{"n_layer": 18, "head_dim": 64, "d_mlp": 512, "vocab_size": 8192, "norm_eps": 1e-05, "positions": "rope", "lr": 0.0104, "lr_mult_down": 1.5, "warmup_steps": 200, "decay_fraction": 0.568, "seq_len": 512}
Each number is 200 + 40 x the weight over its row's rms, rounded and kept within 0 to 999. Layers, rows and columns count from 0. The size before them is the row's rms in percent of the matrix's.

# layer 6 attention query, 128x128, rms 0.14, rows 114-127, columns 64-127
102,246,145,137,221,182,266,169,210,316,212,226,130,180,227,205,184,226,216,203,176,212,152,159,178,241,267,194,218,134,196,209,156,171,170,223,198,194,229,180,109,185,245,143,204,166,196,218,268,149,246,197,207,167,169,168,181,175,240,216,230,281,192,225,259
105,167,154,247,236,149,154,218,142,163,140,191,193,235,163,271,250,244,257,164,161,208,232,180,237,190,197,205,220,194,210,295,176,150,260,239,218,171,151,219,221,207,245,105,218,129,253,197,146,244,117,178,163,167,152,230,285,202,214,212,191,226,169,200,160
102,226,134,242,227,249,177,246,188,101,245,170,198,185,207,272,185,217,203,189,251,225,236,185,249,187,251,194,192,187,222,163,214,208,293,173,196,208,195,233,231,204,147,204,171,195,193,177,190,167,224,122,253,156,159,130,164,204,164,264,179,243,168,204,233
109,256,202,255,190,230,186,187,217,202,131,133,151,201,164,164,173,70,206,235,199,196,186,267,192,225,220,274,214,215,209,196,143,193,167,277,190,205,197,237,129,258,172,117,224,245,202,121,139,161,232,191,171,180,204,247,218,211,217,138,199,161,172,224,196
101,281,161,209,181,199,218,227,216,215,201,183,180,191,199,246,196,189,220,201,161,152,217,193,185,143,179,232,210,161,217,230,205,227,201,227,189,233,189,188,191,226,134,209,206,180,103,183,183,214,234,276,148,225,183,229,154,201,166,220,255,215,182,160,248
114,139,191,219,191,247,180,230,210,236,150,192,224,187,199,211,202,234,222,258,143,159,197,215,166,190,136,205,271,223,227,191,268,238,165,159,170,165,188,219,201,169,233,129,157,237,220,151,136,186,234,182,246,216,290,248,226,190,232,152,247,192,214,232,186
103,138,192,210,300,154,260,165,233,178,161,170,242,193,190,160,263,173,160,220,205,164,152,253,249,203,168,234,208,198,168,252,193,193,280,254,224,238,164,194,173,189,249,136,181,169,215,250,235,149,176,204,161,201,229,188,182,272,194,211,209,189,125,202,186
104,235,252,256,216,258,174,189,257,181,165,190,154,240,217,133,205,163,182,253,167,200,120,198,167,127,208,236,237,135,219,243,205,262,235,198,238,182,158,224,196,246,264,186,172,258,172,275,196,167,290,260,193,210,143,149,183,125,179,199,233,224,230,193,172
095,149,251,250,148,293,156,222,198,196,197,197,262,200,162,209,164,201,157,191,213,163,123,141,245,173,192,319,164,226,249,233,184,140,171,245,233,227,163,199,201,231,209,249,114,207,208,179,200,155,197,285,208,226,133,174,130,193,260,256,179,221,233,237,216
099,191,158,153,174,271,272,194,185,242,178,205,213,153,271,216,173,224,257,232,157,216,179,178,199,178,244,137,229,227,196,208,225,207,219,325,123,219,150,134,157,185,252,184,187,215,194,210,230,160,264,196,205,119,226,250,215,266,222,179,176,218,237,194,221
099,203,190,187,188,195,271,237,258,231,223,142,155,154,220,197,256,217,230,192,247,266,186,226,227,219,123,174,193,140,224,144,180,252,242,170,152,244,253,186,162,153,232,207,203,148,233,202,166,247,232,227,177,219,225,254,212,214,267,189,261,172,275,244,218
090,247,152,195,240,205,158,167,162,189,237,260,320,223,248,197,208,224,134,148,246,243,205,201,194,176,259,185,228,209,115,220,244,203,203,178,236,181,164,168,197,294,168,265,276,178,134,164,139,252,201,192,200,139,227,220,159,184,236,241,172,217,216,189,214
091,172,242,207,202,206,261,204,165,224,182,166,171,142,256,179,190,225,221,144,229,258,205,164,176,248,200,182,200,207,203,166,187,173,166,151,143,247,238,178,218,233,248,164,226,230,249,152,148,188,203,171,163,135,250,230,174,164,123,235,225,217,270,170,165
098,195,198,221,191,219,258,216,240,214,217,91,213,104,195,159,260,195,180,217,262,266,158,215,185,227,216,204,130,243,264,115,175,171,278,167,124,163,149,216,195,238,233,233,204,208,185,230,230,201,177,245,212,171,179,186,271,217,157,208,218,140,252,233,178
# layer 6 attention key, 128x128, rms 0.144, rows 114-127, columns 64-127
102,160,142,208,171,151,182,177,273,130,189,231,201,224,201,219,163,237,242,126,173,180,258,241,277,218,187,174,203,197,190,245,209,232,193,167,230,240,203,228,169,276,226,281,175,286,157,196,200,227,293,188,131,161,225,149,171,221,138,190,203,222,164,210,227
106,158,169,173,102,191,224,212,147,160,180,172,201,135,156,277,185,196,226,271,198,323,173,112,189,244,225,179,162,272,181,211,179,169,182,281,188,184,190,190,160,202,133,133,200,181,221,208,163,210,239,142,148,217,200,233,177,209,205,301,255,246,175,189,232
100,317,166,141,212,135,196,197,260,204,150,186,148,228,253,146,228,199,211,199,172,206,186,229,251,124,193,272,188,161,231,201,250,184,176,187,168,152,210,211,260,150,164,190,239,193,215,157,166,209,153,177,252,124,156,189,204,252,150,275,205,217,97,271,209
101,216,202,142,218,179,231,277,201,245,176,251,239,166,103,189,212,150,167,157,155,225,178,194,146,193,255,210,253,171,233,93,188,243,168,175,234,173,154,202,177,228,188,212,172,222,217,221,204,232,239,192,186,255,217,159,144,148,178,185,206,222,175,142,251
102,197,142,205,205,146,198,236,223,203,223,227,173,181,213,241,172,167,207,185,171,212,223,215,335,191,183,184,291,169,169,242,283,197,214,206,121,192,177,262,194,178,272,263,194,240,246,254,247,143,172,213,240,195,276,238,178,210,231,192,222,217,209,211,247
107,99,213,177,224,191,187,248,185,253,138,260,208,247,148,132,213,197,152,206,201,182,172,222,204,167,179,216,212,202,259,196,231,209,168,301,184,197,243,182,204,210,254,99,180,189,171,222,198,178,236,274,222,198,233,273,170,250,175,112,267,200,222,194,188
097,190,260,239,166,272,189,130,284,192,211,219,173,235,152,272,171,232,168,205,174,223,175,223,171,153,262,183,235,197,184,224,183,204,214,251,195,206,84,197,226,205,235,196,273,183,263,196,219,248,211,193,125,110,219,194,140,239,257,248,195,171,184,217,190
096,196,266,178,180,191,190,225,257,250,237,189,241,157,203,188,157,211,172,245,239,228,181,179,219,179,169,188,188,264,243,165,183,217,202,184,276,194,224,238,172,269,179,257,182,233,192,172,215,214,239,146,189,205,199,243,208,198,152,202,215,124,221,140,206
095,177,214,255,164,229,127,228,179,218,202,230,236,180,270,224,228,262,202,213,294,230,201,172,253,188,195,303,168,151,194,274,175,241,158,225,225,140,184,227,181,167,229,197,216,276,190,198,194,268,201,146,172,204,259,210,222,137,195,120,247,161,156,118,156
102,159,221,161,281,154,206,146,231,153,192,207,226,191,229,235,246,224,170,201,127,181,179,172,227,205,282,210,156,191,125,172,195,272,200,217,150,192,177,241,224,197,236,144,128,233,266,176,168,151,222,210,207,199,131,272,185,217,158,189,179,192,166,147,187
092,174,218,135,201,212,179,191,229,273,146,146,182,148,220,197,203,190,274,179,209,103,327,217,195,185,186,167,236,197,200,219,184,226,198,202,177,214,238,226,221,222,150,192,167,168,182,190,208,220,180,200,219,174,226,197,184,167,222,177,259,186,223,192,217
093,225,118,213,241,227,193,206,165,193,231,196,149,211,246,227,178,190,157,194,263,203,187,165,191,252,75,286,183,244,240,123,201,173,198,156,259,232,196,230,200,128,223,166,227,199,240,236,198,135,204,189,138,214,233,234,253,184,192,127,158,175,180,149,169
087,162,183,153,229,188,238,140,180,252,232,149,103,212,206,184,250,179,237,240,176,169,185,157,97,137,90,127,251,258,198,164,170,153,175,223,189,214,141,221,252,258,189,205,194,209,152,182,237,188,259,182,238,184,156,224,190,286,187,172,206,245,216,273,230
100,170,214,247,220,292,169,213,182,240,174,276,145,154,183,218,195,235,170,266,190,195,188,183,151,199,224,168,196,130,196,179,274,165,145,184,249,173,207,212,191,205,175,203,255,141,193,186,228,174,247,209,154,205,161,195,112,195,217,211,212,177,220,215,214
# layer 6 attention value, 128x128, rms 0.0914, rows 64-75, columns 64-127
093,229,182,271,177,256,217,276,288,175,150,200,216,251,215,212,227,232,208,224,157,201,161,210,208,163,175,232,247,259,205,249,172,197,201,200,190,241,203,173,242,162,277,212,193,170,186,190,248,160,208,181,143,233,226,247,191,246,176,231,149,202,117,215,135
111,179,134,193,253,267,224,179,173,232,271,168,295,249,196,262,216,183,252,195,195,276,181,227,207,172,279,210,164,186,126,201,175,209,157,219,168,246,269,175,104,177,277,195,174,240,196,285,191,197,206,160,229,206,218,231,178,184,234,119,162,163,193,167,238
101,204,211,193,220,119,150,177,119,210,216,220,254,229,238,208,189,215,217,218,184,252,93,209,265,188,209,188,245,185,147,167,214,136,156,205,166,130,170,143,238,147,243,287,216,207,198,157,230,203,118,196,248,214,293,196,215,167,203,177,136,210,217,192,167
092,170,224,201,205,157,194,248,257,155,198,195,283,242,205,216,287,165,195,180,141,222,148,158,109,213,194,275,179,189,119,200,217,175,250,200,231,135,203,218,204,180,194,160,192,226,175,191,220,204,168,262,236,207,171,144,225,203,223,207,202,83,190,306,225
092,139,197,240,247,126,222,199,184,144,153,184,132,259,174,232,177,143,202,158,237,292,180,197,174,255,148,164,144,172,194,233,201,153,206,185,219,200,214,137,260,225,141,224,224,189,188,235,185,196,224,186,211,204,207,146,287,188,165,230,207,227,158,178,264
110,205,193,202,167,193,197,269,190,193,232,273,181,206,180,273,190,168,185,244,192,141,203,219,220,262,173,210,161,286,187,87,130,229,207,200,195,200,159,179,142,215,213,183,243,160,154,227,219,231,319,219,225,163,198,211,151,149,200,135,195,173,266,234,277
106,159,151,258,146,103,140,210,215,222,236,212,202,263,141,283,155,239,190,256,154,186,258,233,234,177,197,234,165,243,136,240,222,168,173,193,218,179,194,208,127,124,239,139,205,275,185,201,159,199,198,237,197,159,264,198,230,201,208,169,199,203,183,158,271
106,260,217,198,199,210,202,242,179,208,227,174,149,241,184,206,173,323,189,139,207,206,189,191,220,169,191,177,294,209,158,216,172,197,232,214,248,228,254,208,228,95,225,163,169,153,179,246,257,141,203,222,182,235,248,229,194,186,177,220,272,210,138,195,178
098,292,127,194,214,253,174,260,201,161,256,176,147,207,161,213,224,214,212,252,149,180,211,190,183,211,215,202,158,261,291,184,194,263,210,177,186,185,255,176,269,260,173,164,151,175,152,215,177,164,214,161,131,177,149,251,179,183,86,202,196,175,154,177,171
108,208,185,227,150,267,219,180,130,230,199,203,211,198,265,221,201,230,151,197,118,259,185,203,204,135,227,295,254,148,182,212,168,247,188,197,171,212,205,254,166,199,214,169,205,166,220,173,199,246,231,190,148,225,160,144,207,173,205,214,130,173,239,117,211
107,175,174,197,195,171,171,247,203,247,167,200,203,226,193,266,199,221,199,200,213,174,217,320,221,218,141,203,237,194,182,228,100,234,235,240,200,207,169,175,236,213,127,256,183,140,218,212,180,122,168,144,181,240,200,208,168,251,200,235,219,157,149,137,248
102,220,247,183,233,216,324,216,154,188,214,101,162,193,253,213,189,162,186,218,170,191,208,141,60,197,205,195,184,181,219,209,154,135,144,221,250,186,254,229,245,229,212,182,203,170,178,186,218,209,239,213,143,145,190,201,270,271,237,235,115,210,275,267,256
# layer 6 attention output (transposed), 128x128, rms 0.451, rows 64-74, columns 64-127
094,226,203,204,192,136,216,288,212,241,168,156,186,198,191,189,222,170,261,194,178,145,220,218,174,246,177,148,228,172,205,155,207,158,239,306,220,238,190,136,212,287,226,256,238,179,248,216,152,246,212,183,168,207,225,175,175,215,233,249,179,217,140,210,211
118,207,187,191,208,144,246,228,166,152,207,144,174,197,156,218,203,161,153,248,221,178,250,163,196,204,129,224,245,240,289,159,163,181,182,257,226,136,173,190,213,218,191,191,139,222,169,257,204,170,225,169,253,301,220,204,182,171,222,209,270,199,164,58,243
104,273,193,187,215,222,183,259,163,188,195,162,195,197,151,264,187,158,191,259,187,176,160,156,189,194,201,193,138,250,233,166,125,212,83,227,202,207,281,131,203,151,198,185,161,188,246,259,202,158,171,246,181,239,193,174,240,173,176,203,194,126,176,282,139
083,249,224,189,276,142,215,167,209,180,120,192,220,180,172,223,225,128,206,217,109,190,203,200,159,264,175,199,239,262,243,221,140,148,238,135,218,260,241,199,170,140,198,169,159,184,201,246,184,247,182,195,179,208,147,289,228,248,209,222,262,187,205,126,221
086,166,223,289,140,208,218,215,153,191,233,272,195,207,210,309,171,290,178,166,181,200,230,216,196,170,195,167,236,184,206,187,160,176,131,191,197,159,237,160,109,223,217,164,218,158,144,206,132,253,155,215,221,172,193,241,203,210,257,105,114,201,159,221,200
106,162,247,201,275,189,191,191,184,241,205,215,230,117,231,239,225,206,127,187,225,194,210,193,235,200,188,183,225,201,279,170,210,192,202,191,170,186,186,204,165,164,196,172,153,111,204,221,263,153,232,220,221,222,248,229,189,255,236,196,227,186,181,137,185
106,213,185,158,248,171,248,150,189,221,288,189,175,167,173,181,233,144,221,200,179,209,195,195,222,189,177,208,195,184,172,147,191,205,205,120,180,173,198,112,108,220,229,160,235,97,147,219,213,246,211,129,143,199,161,245,328,195,159,220,208,229,228,225,241
112,209,189,140,226,132,236,198,185,173,174,174,149,123,153,246,141,228,196,243,168,224,198,202,193,127,150,195,128,235,216,173,242,161,238,179,173,168,172,120,273,266,176,272,175,198,217,210,222,217,201,192,269,221,207,266,146,262,197,187,234,188,186,230,206
096,229,244,236,231,219,181,256,130,153,214,235,218,187,150,276,163,200,232,268,209,273,218,182,207,236,196,167,222,187,187,227,234,175,208,201,155,212,91,174,260,211,185,194,156,208,278,182,146,222,222,191,140,188,241,185,135,218,210,273,213,180,271,208,115
109,233,169,181,246,229,265,175,149,206,204,162,177,143,271,194,174,184,202,169,276,181,188,164,218,221,232,206,163,100,292,189,133,162,124,231,155,188,214,176,160,229,131,158,189,225,157,176,245,148,136,146,151,211,222,141,210,214,192,189,250,141,212,211,230
104,175,189,226,198,198,186,225,181,241,232,206,206,178,239,120,156,202,242,201,211,238,271,222,229,228,110,168,167,121,77,194,113,162,204,167,207,178,202,203,215,234,228,230,200,230,202,153,198,188,273,165,185,280,175,232,150,290,248,197,247,199,295,223,228